Part of a small language model's weights: 271M tokens.
Each number is 128 + 32 x the weight over its row's rms, rounded and kept within 0 to 255. Layers, rows and columns count from 0. The size above them is the row's rms in percent of the matrix's.

# layer 8 attention value, 256x128, rms 0.567, rows 203-255, columns 64-95
size [ 94 101  98 112 129  96 100 113 104 117  82  95 100 101  92  99  92  94 109  85  96  92  86  88  96 105  98  85  87  95  84  91  93  89  98  91  88  86  95  97  95  84  79  87 103  91  97  95 111  78 109  92  82]
[[144 183 182 150 106 157 197  97 232 128 128  98 165 132 172  51 129 129 176  97 123 143 120 109 142 137 159  80 134 100 117 184]
 [115  91 149 116 116 141 126 122 141 164 118 166 117  65  63 118 149 153 137 111 108  37  72 110 197 111  85 104 115 140  92 103]
 [138  56 140 124 161 102 155 119 135 128 115 105  90  96 112 139 135  99  76 130 115  90 145 127 128 137 129 130 138 152  65  71]
 [ 92  93 144 177 130 159 101  75  89  93 188 127 106 141 110 125 151 120 129  86 122 139 108  97 107 159 102 115 137  97 194 155]
 [122 164 105 151 117 116 135  61 182 111 137 150 109 149 122 114 104 157 161 149 143 149 162 121 172 108 101 121 132 121 124 151]
 [119 116 112 184 120 129 117 177 107 149 105 111 137 126 183 188 101 118 135  88 120  88  74 117 103 151 156 169 134 142 107 134]
 [113 153  84 117 127  92 124 162 130 126 122 142 150 105 112 103 186 113 160 103 203  97 133 181  92 188 154 139 126 112 101 130]
 [144 132 171 122 112 154 165  77 131 132 121 176 116  35 191  96 113 166 112 104  61 124 174 105 141 130 109 144 149 113 135 136]
 [130 144 124 175  77  30 122 110 170  93 145 153  99 139 187 145 105 143  96 136 148 184 131 145 129 130 123 149 101 153 124 112]
 [ 56 154 139 135 162 134 109 108 133 115 185 185 107 167 150 133 161 124 114 142 158 120 128 134 112 122 140 108 147 135 113  97]
 [151  87 161  89 152 115 108 134 115  90 146 120 105  95 139 152 170 147 173  66  91 125 122  70  63 134 152 105 170 148 123 171]
 [168 108 177 143 138 134 169  74 122 156  92 122  79 126 131 134 137 129 111  98 128 116 189 147 173 124 134 125 172 119 157 140]
 [139  80  74  72  90 178 121 114 104 144  94 106 137 136 109 159  62 133 137  90 104 127  52  88  87  67 110 101 124 120 150 134]
 [179 143 175 119 124 158 141 125 144 156  73 119 187 118 138 132 140 127 128 171  52 144 139 122 132 151 105 115 101 100 144 162]
 [112 172 120  78 162 187 105 165 132 146 108 181 117 124  88 130 145  81 104 141  89 182 124 142 154  64 101 119 171 119  94 140]
 [163 136  93  93 144 132  90 132 111  77 154 109 111 151 127  85  86 120 144 134  62 146 105  49  76 148 107 137  66 195 122  80]
 [173  78 166 146  83 161 205 101 142 146 110 107  72  73 130 165 149 164 123 173 120 118 168 104 197 156 115  97 105 137 118 131]
 [120 111 134 196 140 104 111 143  95 151 109 181 197 110 168  99 102 109  68 173 101 164 122 178  73 177 150 198 102 115 130 144]
 [187 107  77 167 157 103 124 149 115 186 108  87 119  95 105 121 121 153  56  95 100 128 117 136 231 107 130 139 157 160  59  82]
 [109 146 134  99 111  48 174 217 149  97 160  86 138 116 102  86  93 169 156 118 105 150 167 160 139 125 101 133  79  91 140  87]
 [137 156 155 160 135 107  91 131 109 146 148 131 138 138  81  65 137 127 140 122 105 188 165 110 132 131 106 103  44 154  90 112]
 [130 168 132 112 127 111 151 184 119 124 118  73  88 121 139 138 119 246 144 134 166 104 127 131 110 118  91 118 124 117  94 117]
 [ 59 117 118 149 161  84  74  95 135 123 148 107 203 151 115 122 173 141 131 170 127 139 154 111  95 216 110 163 144 146 178 109]
 [145 121  91  83 116 120  86 138 124 121 135 157 127 109 139 169 124  86 177  99 128  98 139  98 136 149 100 130  53  76  85  72]
 [161  85 135  65 107 177  97 118 165 147  77 140  54 148  98 169  92  67 116  97  98 107 140 107 106 105 158 136 112 169 172 159]
 [176 175 164 100 124 144 121  67 100 116 122 114 138 102 134 117 136 101 148  99  76 140 158  88 151  96 139  84 137 104 110 143]
 [127  70  93 167 128  75 124 150 179 146 162 145 187 102 134 125 101 113 121 155 143 111 118 136 179 134  94 141 122  79 120 130]
 [200  88 164 124 167  88 143 128 109 171 190 156 170 119  91 103 108  89 117 124 192 151  87 105 123 168 145 141 125 172 135 141]
 [160 149 156  75 114 181 123 145 139 105  73 148 125 123  97 112 171 136 134  97 162 162 103 157 165  88 115 143 210 119 160  45]
 [185 108 191 160 123 151 134 139 124 123 186 136 102 137  85 209 142 134 154 138 188  92 138 133 251 108 111 110  99 161 165 101]
 [111 138 134 125 164 109 132 104 143 142 123 142 161 138 161 105 121 157 113  96 115 147 137 170 165 112  68 160 135 141 118 131]
 [ 94  61 165 115 153 174 141 151 154 155 108 131  97 161  81 121  86  99 130 164 128 147 129 181 172  72 123 135 123 110  88 126]
 [120 106 149 159 126 203 128 109 110 130 163 119 136 172  94 140 128 114 164 162 159 220 134 118 117 177 103 108  91 167 150  87]
 [122 117 133 152 133  99 153 111  73  88 150 198 186  88 139 134 123 149 141 138 171  31 139 125 131 129 137 155  81 126  73 171]
 [186 191 193 122 145 137 163 102 123 131  88 138 118 100 140 182 149 172 102 136 159  95 173 109 124 102 153 152 126  86 131  81]
 [136 137 144 140 128  53 158 108 194 133 119 152 106 106 113 158 124 143 201 129 133  86 108 172 126 105 115 146  95 125 191 137]
 [150 143 110 147 183 110 189 142 156  92 176  80 124 137 150 172  66 157 179  88 154 102 132 135 165  82 143  96 195  69 100 123]
 [ 53 163 134  81 136 129 164 144 105 114  99  91 139 159 139 141 145 103 153 140 103 193 100 157 114  72 138  91 123 124 108 110]
 [111 140 113 174  82 146 116  89 127 159  97 128 129 100 156 117 126 125  75 127 101 188 144  59  95 127 178 118  78 124 153 111]
 [ 91 105 137  89 164 117  93 154 104 134 165 140 154 134 165 200 167 169 169 118 145  89 128 171  74 156 110 105 129  46 134 138]
 [124 130  95 144 104 187  95 100  81 147  67 153 170 140 113  63 132  71 131 168 102 188  83 118 132 115 131 133 157 115  95 143]
 [141 111 111 129 148 130 114 168 125 137 157  74 121  89 118 172 137 125 104 185 148 147 111  87  91 118 113 173 124 170 163 157]
 [135  89 182 181 104  97 156 155 131 126 114  73  94  90 103 146 156 164 118 148 159  63 115 198 138 174 108 103 143  63 170 141]
 [152 108 134  84 101  90 154 161 151 119 112 110 152  99 162 184 116  96 109 137 164  83 174 113 114 122 119  79  81  96 121 131]
 [117 115 113 154 140 147 143 112 113 104  71 126 163 131 124 138 173 124  72 111 111 165 166 136 164 132 112  62 168  78 143 112]
 [135 135 110 169 115 120  74 130  61 124 159 167 148 149  79 161 134  89 158 102  91 150 165 178 126 122 135 121 139 124 136  89]
 [128 180  90 136 104 150 131 111 133 163  95 179 132 123 121 133 119 107  98 129 124 160 125 167 131 158 120  71 110  66 160 159]
 [131 181 156 160 164 107  97 163 110 128 132  82 131 125 148 182  98 108 101 160  61  99 144 143 129 158 100 102 123  93 140 207]
 [100 124 142  95 182  87 123 136  93 101 150 121 144 128 119 127 169  91 111 122  83 155 124 143 153  84 135 174 120  78 120 100]
 [177 115 141 149 122 148 109 115  77 176 103  89 108 125 141 175 132 125 123  95 124 149 121 102 171 177  93 149  70 108 165  69]
 [138 140 171 162 131 112 148 138 126 163 164  52 102 170 131 188  91 151 127 101  40 186 203  65  74 137 153 154 120  90 160 171]
 [112  70 111 147 134 127  79 155 190 138 125 124 121 167  88 124 138 154 114 153 123 101  83  96 110 171 184  83 117 102  96 149]
 [115 148  74  90  91  94  82 188  98 169  64 100 187 137  76 138 145  84  85 104 177 151  67 143 112 110 148 122 165 142 160 178]]
# layer 8 attention output (transposed), 256x128, rms 0.373, rows 203-255, columns 64-95
size [ 87 103 109 110 125  92  95 105  96 121  83  88  99 102  86  98  91  99  99  95  86  94  96 104  92 113 105  91  96  98  87  93  97  99  97  95  90  94  97 120  90  90  97  84  95  96 111 102 104  87 112 107  94]
[[142 189 126 101 111 110 181  90 148 101 114  79 141  77 146  94 135 138 100 172 159 142 106 104  81 122 147 177 152 109 121 119]
 [100 113 119  81  95 146 127 103 131 137 126  97 141  85 154 160 136 128 101  96 171 118  37 107 161 176  92 125 136  71 118 100]
 [124  51  88  95 141  94 156 150 140 203 177 170  98 111 110 110 174 126 101 103 155 121 174  97 111 118 124  91  92 147 123  95]
 [ 75  68 123 122 103 142 103 104  93 136 156 124 131 136 125 107 122  71 136  97 117  75  65 118 100 109 102 117 117  95 178 146]
 [171 134 162 119 160 107 147  84  97 100 137  93  74  77 117  89 126 166 152 150 132 168 111 140 136 163  96 124 105 127 165 129]
 [ 55 166 144 144 102 171 106  93 113  93  97 163 133 126  82 152 112  93 214 110 134 139 130 179 132  73 126 151 126  99 129  94]
 [116 174 106 107 118 111 140 152  97 134 123 142 147 132 147 119 135  98 187 148 152 162 159 139 146 120 120 158 122 123 110 152]
 [101 113  78 130 107 140 113 103 111  91  93 183 147  53 190 153 136 157 129  80 108 131 120 104  94 181 135 170 153 133 163 125]
 [112 113 121 134  89 144 165  84 161  80 171 211 112 182 171 142  94 179  86 172 115 145  88 113 137 169 126 146 113 152  99  81]
 [ 85 167  85 130 107 169 102 182 132 143 149 196 106 142 158 131 153 129 130 210 165  98 164 145 124  98 160 156 168  94 161 107]
 [144 134  94 134  86 110 108 167 109 153 114 138  85 109  65 116 145 130 148 157 148 185  84  76 145 152 120 150 154  73 101 142]
 [ 68 158 130 120 117  90 139 142 190 130 146 176 156  69 102 129  97 132 121 149  87 158 116 121 157 104 112  88 129  95 142 202]
 [156  98 117  95 124 224 136 127 115 129  79 178 153 110 100 143  80 132 140 102 164 149  77  61 131  93  97  85 132 113 123 173]
 [171 146 118 161 165 112 165 177 127 211 106 136 128 112 163 113 158 105 160 158 103 121 156 136 139 115 140 121 179 114 121 121]
 [143 128 133 163 134 126 101 146 105 155 108 129 135 205 110 159 148 110 145 106 171 168 165 160 135 129  86 158 196 116 128 122]
 [161  72 112  68 114 145 166 136 177 146 130 120 122 107  88 141 102 148 206 144 110  79 138 123  60  84 143 205 158 171 144  95]
 [129  44 166 178 120 170 136  89 117 100 167 141 138  33 143 160 131 161 130 130  74 138  86 138 192 140 212 133 119 132 104  95]
 [104 110 137 160  82 111 153 144  28 188 173 100 153 103 162 126 181  78 100 131  92 190 175 166 142 150 162 112 130  74 143 108]
 [168  72 107 154 124 116  83 146 164 192 125  98 135  78 135 119  74 141 107 122 125 110 103 101 186 157 169 144 179 139  94 149]
 [132 119 129 129 147 175 161 154 127 103 138 116 122  83 100 157 196 134 164  98 134 130 145 129 102 104 169  91 151 148 159  84]
 [140 111 171 145 150 162 117 111 105 134 140 122 112 186  95 109  86 104 120 117 126 140 143 121  89  99 102 108 130 155 108 118]
 [124 120 107 152 163 160 130 113 144 139 150 102 209  89 122 143 130  42 168  85 124  98 163 127 102 115 135 114 182  78 128 146]
 [147 154 152 148 100 140 109 143 132 128 155  74 107  82 132 128 110 133 124  90  52 142 137 184 121  93 172  99  84 116 108 112]
 [126 138 184 124 158 153 112 144 165 128 111 130 164 116 130 133  86 128 174 136 117 179 104 115 142 115 146 144 116 148 102 186]
 [168 125 131 178 106 135 133 151 101 120 166 125  99  90 133 119 146 179 158 125 124 104 160 151 165 166 166 125 115 107  77  86]
 [112 150 126 134 135 121 123 136 125 124 120  89 104  97 100 109 124 179 128 144 125 134 123  78  35  81 109 128 119 136 100 155]
 [129 135 164  75 113 135 123 114  90 131 140 162 157 127 136 157  84 211 118 140 197 141 106 134  91 168 109  94 128 181 174 145]
 [ 94 158 113 133 100 167 134  81 123  48  95 128 127 138 145 199 160 157 169 138 163  94 149 148 108  64 120  86 173 100  94 110]
 [103 149 157 130  94 173  77 116 146 106 114 134 203 132 173  80  94  77 129 114 116 152 116 119 145  75 142 145 153  86 110 162]
 [111 107 122  95 130  96  94 159 143 147  64 158 171 138 112 170 122 132 143 139 192 160  95 185 127  91 124 152 157  85 113 109]
 [131 135  89 148  78 121 122 169 148 127 161 150 143 145 111 119 125 118 137 127 103 123 104  71  64 183 175  97 108 125  78 146]
 [144 135 138 110 151  90 139 178  88 137 126  91  94 155 177 134 125 112 111 155 168 139 137 156 161 161 166 159 124 160 133  73]
 [123  75 144 130  92 106 178 121 124 145 153 163 124 103  52  65 120 147 171  91 148  98 149 125 170 109 152 106 116 185 140 122]
 [101 111 151 121  95 129 131 108 213  86 143 134  72  86 119 107 155  92  75 110 169 183 176 132  78 110  58 137 123 109 145 154]
 [124 140 130 140 162 143 100 175 161 120 130  71 175 182 196  92 138  92 106 126 127 116 114 129  60 113 140  83 127 174 125 205]
 [129 114 146 118 131 157  88 140  89  80 136  93 152 152 171 158 103 142 150 175 148 127  63  81 144  63 151 126 145  74 127 123]
 [159 121 167  96 126 163  73 114  93  90 173 127 166 135  79 128 136 161 131 160  90 152  72 113 122 138 116 127  70 204  84 178]
 [ 61 141 120 101 150 115 130 121  83 100 119 170 101 145 154 139 105  93  89 145 153  21 131  37 167 135 125  66 127 104 178  82]
 [ 95 109 119 121 137 116 137 192 128  95 115 131 123 161 164  73 161 175 144 112  99 165 106 111 137 141  86 129 120 199  28 197]
 [111 171 162 114 104 123 169 161 119 113  99  82 135 129 137  80 106 175  74  90 121 140 130 117 153 158  84  42 104  86 131  76]
 [157 156 134  94 134 114 121 118 136 111  99 120 160 153 154  94 126 184 119 174 111 148 157 101 154 144  85 156 160 120  19 110]
 [108 125 111 117 100 108 134  77 189 151 132 142 145  82 158  92 101 141 162 146 142  86 121 101 164 140 151 155 109 120 129 124]
 [105 125  65  73 134 140  77 169  82 129 123 124 120 140  77 130  82 228 141 167 129 113 102 141 103  78 153 128 110 157 117  89]
 [125  93 168 139 137 143 158  83 112 161 131 108 149 190  84 112  86 122 145 101 113 141  47 164 151 144 157 140 138 171 112 155]
 [129 136 143 119 115 135 129 124 129 132 118 119 145  82 102 172 112 137  97 138 130 107  97 148 122 139 158 154 136 100  82 115]
 [124 163 173  78  81  86 137 105 133  73 127  62  88 105 194 117 148 167 165 192 123 118 131 137 144 111  96 156 100  97 113 127]
 [127 118  89 103 129  86 120  93 151 113 107  91 117 199 153  53  96 117 106 131 125 100 115 164 146 126 170 163 141 178  69  99]
 [139  84 125 131 143 187  98  98 139 121 114  80 163 124 110  97 145 115 113 120 116 129  37 106 104 152 107 117 139 131  99  46]
 [109  86 130  88  76 187 159 149 132 124 169 136 126 138 132 124 152 176 152  47 124 156 171 120 131 124  85 205  99 156 135 166]
 [116 132  96 158  90 122  93 134 176 120 168 111 123 138 139  42 105 134 112 124 139 133 149 124 115  97 196 126 198 154 113 192]
 [142 123 120 129 121 122 101 106 137 179 197 104 156 152 166  45 124 152 147 162  96 153  99 140 110 104  99  82 108 135  58  95]
 [171 128 125 139 131 163 155 134 163  84 156 143 141  55 126 143  82 159 112 140  92 126 139 141 139 119  88 180 145 152 176 107]
 [142 126 161 108 126 104 194 107 141 127  75 142 145 172  92 126  94 135  74 129  98 109 101 174 112 153 133 171 112 145  66 166]]
# layer 8 attention query, 256x128, rms 0.452, rows 224-255, columns 64-95
size [ 80  86  93  79  90  85  97  98 119 104 109 100 111 121 117 123 120 110 106 101 115 113 109 117 105 114 111 117 105 106 108 114]
[[168 150  67 140 115 134 101 142 186 130 104  73 116 150  87 158  43  83 177 150 130 142 130 174  95 166 106 160 185 131 137 165]
 [139  99 149 108 128 152 122 140 189 103  85 129  47 126  81  89 161 123 158 166 127 108 160 137 174 179  88 167  96 136 125 123]
 [153 120  87  96  91 103 114  54 179 108 122 100 116 156 141 106 100 130 123 102 165 165 139  95 132 146  76 183 123 146  84 161]
 [105 129 101 104 110 193 139 121 202 161 126 187 167 121 184 163 152 129  77  97 115 126 146  99 148  97 178 172  82 105 142 121]
 [156 187 127 125 144 156 102 136 121  89 104 104 112 135  97 151 105  64  91  97  75 138 151 158 134 197 161 123 139  49  90 131]
 [155 118 106  81  64 172  75 155 191 136 126 106  89 126 129 108 100 143 155  75 120 205 182 108 130 145 131 186 160 144 136 142]
 [126 119 122 144 118  71 153 102  70 116 118 127 151 120 169 136 189  90 165 152 171 126 112 135 145 158 104 117 134  87  91 147]
 [106 146  88 142 172 149  97 102 160 172 161 109 153 102 145 112  65 108 100 180 104 152 133  81 131 113 149 135 138 135 197  22]
 [ 87 122 213 132 129 121 122 170 100 160 170 130  83 127 155 116 149 181  67 153 132 166 143 112 148  94 164 102 125 133 108 141]
 [132 120 147  82  87 172 125 120  81 106 130  85 155 152 116 120  58 141 136 105  87 222 133 139 101 153 110 137 141 131 107 168]
 [174 174  64 116 126 129 155 138 163 115 159 141 122  57 134 123 163 147 191  67 186 106 139 137 116 112 101  75 173  84 137 121]
 [113 105 169 196 126 122 139 152 113 154 139 157 149 150 127 134 183 135 167 118 134  79 104 134  95 143 123 122 107  91 139 111]
 [124 153 132 129 121 112 133 108 139 109 151 176 156 127 152 147 106  73 140 187  89 103 118 143 144 128 118 172 171 124 164 182]
 [162 120  98 143 130 102 129 122 110 189 107 130 129  95 181 115 175 194 101 100 180  69 159 112 138 170 103 166  86 113 106 102]
 [147 144 127  97  80 122  97 152 144  79 104 177 107 147 176  80 128 109 139  93 117  70 158 116 115 110 141 122  90 165 124 129]
 [143  90  91 134 139 105 109  88 140  88 202  79  99 108 111 129 203 154 140 109 197 134 114  90 156 151  84  86 141 167 138  68]
 [151 118 126 174  61 104 133 116 117  90 109 129 182 139  85 151 115 145 168 112 103 115  75  91 115 170 180 142 168 101 155 132]
 [150 168 125 115 137 113  92 114  85 179 145 115 135 185 123 145  58 152 162 130  82 117  92 130 112 165 111 127  74 130 163 106]
 [121 116 112 108 137  95 107 178 159 151 101 103 116 124 188 124 165 175 186 113 101  90 125 105 106 160 134 145 130 139 121 106]
 [134 206 167 142 200 152 132 127 146 126 141 152 133 113 102 130 134 115 132 125 119 113 128 190 132  89 103 223 110 139 178 116]
 [ 90 120 180 142  84 143 139 160 125 119 140 134  99 105 109 115 127 132 127 148 103 136 140 159 118  69 109 206  79 134 204  87]
 [ 78 162 164 118 113 107 207 141 123 102  96 179 145 145 110 138 151 100 120  60  22 101 175  92 146 154  82 159 183 137 118 142]
 [136 192 149 120 154 139 105 138 113 111  88 162 145 137 135 178 122 135 113 105 135 144  83 160  98 114 167  96 171 172  99 159]
 [139 106 135 142 132 195 118 140  97 135 167 185 104 111  93 118 101  84 137  75  68  87 123  85 128 144 191 149 150 160 204 172]
 [134 116 108 160 140 104 141 136 145 116 108 150 153 114 119 177  82 181  90 165 137 124 188 158 151 157 163 141  88 112 123 100]
 [127 132 153 169 166 147 104 190 192 125  81 147  21 116 131 140 145 195 165  96  96 120 103  63 192  85 110 142 131 152 114 159]
 [101 168 165 143 148 102 119 178 151 120 103 146 110 113 116 118 136  92 125 115  70 157 105 131 146 116 153 107 133 116 120 144]
 [129  93 137 170 100 147 142 118 106 174 125 122 135 144 148 112 125 100 134 123  87 151 103 129 106  82 143 150 118  92 192 138]
 [111 153 110 121 122 166  77 130 146 127 128 136 122 110 145 132 130  96  74 103 161  93 103 130 162 127 137 121 146 189 155 111]
 [152 154 209 112 208 141 150 111  57 109 111  88 172 151 112 126 111 168 110 102 184 129 119 109  81 113 152 124 121 122 100 163]
 [137 120 126  88 148  85 130  76 107 173  97 159  98  84  78  98 171 160 134  83 130 168  85 101 147 121  97 187 124 108 141 135]
 [ 86 157 138 106  95 101 155 150 114  84 115 169 156  67  59 106 127 168  79 126  53 163 128 131 108 150 149 116 197 117  88  95]]
# layer 8 attention key, 256x128, rms 0.453, rows 224-255, columns 64-95
size [ 68  60  70  66  82  82  81  78 104  79 108 114 113 108 122 110 104 109  96 106 105 110 107 117 113 108 108 108  95 103 100 107]
[[148  71 125 133 152  87 115 113 191 143 119 103 140 100 153 154 128  93  78 123 107 111 142 173  29 110 117 143 188 116  92 145]
 [103 165 172  92 185  82  95 153 149 146 130 160 120 132 100 165 161 148 110 135 139  88 183 137  87 186 114 132 128 145 194 150]
 [153 155 105  91 155 157  83 111 113 154 192  79 167 121 136 133  97 133 128 147 153 111  67 124  73  64  94 124 194 175 187 116]
 [136 140 131 119 164  44  93 188 206 128 127 148  98 108 105 133 113 112 104  76 141  90 123 120 146 132  99 155 143 113 120 220]
 [108 151 164 140 133 139 118 111 180 136 103  69  65  97 165 152  98 135  97  62 164 149  97  74 131 102 125 131 107 127 128 153]
 [114 123 105 129 131 144  82 100 151 137 129 105  48 124 152  79  64  83 144 119 131 107 161  98  92  71 128 206 116 100 150 172]
 [168 173 114 124 128 153 114 128 105 109 140  96 107  98  65  95 148 115 110 115 109 162 138 148 147 161 109 147 158 164  84 118]
 [108 122 135 143 207 187 118 177 135 145 163  69 103 149 152 108 116 117 179 112 143 108 173  95 131  68 155 179  51 115 143 155]
 [136 108 128 189 179 112 123 110 146 140 177 145 126 128 106 190 163 130 139 173 117 185 102 166 166 108 127 138  86 165 143 108]
 [183 174 148 146 140  64 135 208 169 167 124 119 114 113  92 137  62 101 107 146  93 158 100  88 158 114 161  77  68 172 110 109]
 [142 153 139  95 138  95 114 103 128 100 102  51 122  84 130 105 131 142 121  74 127  92 148 125  90 125  69 168 136 121 175 130]
 [141 170 106  96 134 126 105 205 211 143 131 120  95 112 122 129 134 108 135  98 129 159 157 124 161 125 112 132 141 134 180 144]
 [ 89 111 101 168 109 112 128 104 101  51 183 102 169  85 110  88 106 128 107 162 117 107 143 119 158 111 130 128 147 125 100 116]
 [140 128 108  97 145 112 145 111 128 126 112 123 152 102 152 105 135 196  73 112 121 160 135 146 117  52 176 122 105 106 124 206]
 [138 123 112 159 133 135 159 141 126 114 104 117 120  94 180  85  99 126  72  82 117 146 121  90 107 125 167 126  83 147 125 117]
 [197 110  99  96 144 143 116  84 135 108 116 133 165  49 126  78 191 125 139 125 147 104  99 113 100 113 110 133 134 131 126  77]
 [160 102 115 118 119 164 155 129 149 121 147 179 107 175 170  79 192 143 120  92  67 148 167  93 124 143 133 118  80 139  89 105]
 [102 127  95 145 126 154 146  97 126 172 190 151 143 182 112 170 108 140 111 139  87 128 129 110  86 182 140 118  76 131 166 128]
 [141 133 135 107 131  86 128 135 140  44 100 118 150  28 133  69 178 112 101 156 124 133 122 107 196 118 136 149 149 170  99 133]
 [133 167  47 143 130 106 127 150 115 155 195 145  82 122 117 103 160 137 166 150  97  46 127  87  76 136 176 146 139 133  95 133]
 [129 138 168 107 209 125 143  82 150 138 178 129 105 109  87 162 153  67 146 123  55 137  89  88 135 111 120 167  73  72 108 143]
 [116 124 110 169 110 104 148 107 105 122 129 145 138 134 116 134 144 132  88  72 183 157 116 145 165 171  37 138  92 141 111 110]
 [100 121 170 178 131  59 133 123 133 115  83 106 140 131 179 111 133 133 116 153 146 181 134  74 124 146 159  87  84 127 106 103]
 [134 125  65 171  88 150 132 125 125 163  92 112 114 102 112  85  81 104 108 134 100 138 127  88 144 114 170  84 130 103 198 108]
 [126  85 148  90 102 124 153 188 115 157 130 175 135 131 136 153 168 109 166 137  82 135 114 170 112 160 115 161 146 124 172  60]
 [ 96  97 146 184 130  62 137 161 138  78  84 125 153 193 162 161 170 157 127 131 119  84 132 131 118  81  87 194  86  77 100  98]
 [108 123 102 145 105 143 136 119 175 153  61  91 130  46 105 140 205  95 146 119 152 168  52  94 132 198 107 118 124 156 113 127]
 [165 119  92 174 100 129 130  54 152 146 129 101 161 102 177 100 179 115 130 158 135 176 176 152 144 132  88  62 131  86 170  72]
 [176  99 188 153 134 116 104 111  80 161  96  97 163  85 111 107 113 139 148  96 165 178 115 148 173 174 101 158 111 137 119  56]
 [133 111  73 107  99 101 104 118 101 132 170 107 137 184 165 181 157 165 104 157 144 133 127  92 126 181 122 110 104  95  64 143]
 [107 108 135 147 116 105 114 133 107 141  77 164 159 111 126  74 142 164 127 119 134 115 109 148 104  78 126 142 107 139 150  73]
 [127 150  89 129 107 120 115 153 149 125 115 184 106  81  97 179 128 199 124 175 115 153 135  93 108 161 120 127 149 144 103 123]]
# layer 8 MLP up, 768x128, rms 0.588, rows 0-14, columns 64-95
size [106 110   7   3 109   6 106  95  92  92 100  93  95 106  91]
[[103  79 100 109 121 180 160 116 130  89  70 141 136  87 124  90 115 132  94 158 202 109 176  95 150 169  96 104 131 166  99 138]
 [ 53 159 150 182  96  59 186 117  68 104 122 107  95 102  88 160 130 164 134 120 130  58 132 117 162 180 115 143 149 152 153 118]
 [145 102 132 138 116 135 148 164 107 105 128 131 107 127  90  87 123 121  98 138 221  84 123 139 134 101 130 126 126 114 190 186]
 [104  69 167 142 114 172 142 136 109  97 110 117 105 162 119 139  79 157 195  94 131  82 175  73 104 126 120 172 116 144 183 127]
 [173 109  90 189 122 152 160 154 119 111 149 115 157 146 138  97 100 119 191 119 164 103 133 143  96 104 104 134 101 142 174 145]
 [109 135 191 141  76 178 103 146  89 182  86 117 133 144 124  87  94 161 147 132 185 158 118 130  86 162 139 160 148 156 191 126]
 [123 114 167 102 158 121 128 149 147  87 114 144 120 138 201 120 157 118 107 124 129 159 139 160 111  95 107 105  77 123  92 149]
 [101  79 132 154  96 173 129 136  83  83 134 132 143 110  69 125 155 145 111 141 139 154 150 134  88 139 138  93 162 166 224  98]
 [ 91 146 161 150 147 104  75 154 130 118 127 131  62 189 165 155 177 190  59 115 148 170 148  68 150 117 123 109 132 185 127 119]
 [171 105 154 134  83 172 160 147 114 154  88 135 143 135 170 137 105 140  70 154 164 140  88 163  92 205 147 168 122 135 127  24]
 [198 124 160 152 132  73 165 106  92  97  88 143 135 155 154 114 182  89 172 147 147 157 118 140 120 103 191 168 148 153 100  64]
 [128 107 139 120 136 145  88 163 162 129 131 136 106  95 161 145  87 112  72 139  70 109 127 115 136 104 113  99 107  85  81 117]
 [118  82 167 103  93 102 110 127 122 102 145 113 150  75 146 120 111  67 149 133 129 118 120 139 103 127 134 135  60 106 105 138]
 [110 209 114 111 112 164  93 130  56 161 122 162 123 145 131 106 153 109 149 169  92 137 143 137 143 129 119 129 136 163  91 142]
 [157 149 137 146  96 148  80 123 119 143 126 100 157 117 170 135  38 119 139 139 138 118 102 137 111 129 140 139 164 203 119 194]]
# layer 8 MLP down (transposed), 768x128, rms 0.279, rows 0-14, columns 64-95
size [105 108  12   5 109   9 109  96  91  99  99  92  92 110  93]
[[ 94 142 109  83 162 186 140 179 136  81  95 210 164 101 145  78 121 139 121 149 143 125 135  98 133 159 117 128 140 149  66 120]
 [ 63 107 121 160 135 104 156 153 113  63  71 108 117  50 135 185 138  87 152  79 135 111 179 136 139 106 167 192 173 115 130 141]
 [121 161 151 180  95 109 174 115 134  66  91 102 135 129 118 145 151  74  76 197 115  93 142 126 150  73 117 137 118 169 131 126]
 [143  89 104 171 110 115 123  78 176 125 135 169 118 125  97 146 138 103 101 127 143 112 148 106 213  88 192 118 119  84 105  85]
 [134 110 103 144 140 100 188 152 104 161 198 118 117  70  99  57 105 164 145 132 149 120  93 123  97 188 141  93 126 161  66 129]
 [139 110  95 149 172  94 134  67 171 100 167 140 147  79  89 120 111 118 123 179  62 124 100 125 133 115 145  87 175 144 157 149]
 [149 167 191  78 146 171  77 155  97  97 131 190 133 131  92 159 106 138 183 127 163  83  77 130  82  96 166 113 155 114 118 113]
 [104 127 111 170 184 142  77 142 143 120 187 184 177  70 109 116 121 147 123 171 115 118 138 100 138  94 165  99 195  91 129 186]
 [132 148 113 113 150 147 131  81 115 117 102 171 133 178 153 112 178 119  98 159 123  93  85 114 112 184 125 128 151 112 146  92]
 [163 140 149 107 120 166 142 136  84 188 111  54 100  42 101 108 174 143 106 135 145  88 150 151 172 146 190 159 137 144 168 115]
 [183 115 129 101 118 146 101 173 151 119 149 149 118 164 137  46 106 148 108  62 160 150 123 214 164 150 108  85  88 196 138 131]
 [162 170 148 113 115 109 124 135 168 113 149  81 123 121 135  86 103 110  63 117 108  77 170 126 119 105 199 114  97 106 138 152]
 [171  52 151 101 152 144 117 127  86 123 172 133 127  73 140 143 139 121 161 119 127 116 139 128 133 171 140 125  97 113 124 109]
 [150 146 109 137 111 172  89  97  53 161 124 113 207 169 112 148 102 109 214 139 197 148 177 109 136 105 107 128 155 164  98  74]
 [137 124 130 189 197 106 125 106 156 130 103 110 123 143 107  95 115 113 105 145 136 154 187  88 173  88 113 129 107  42 138 160]]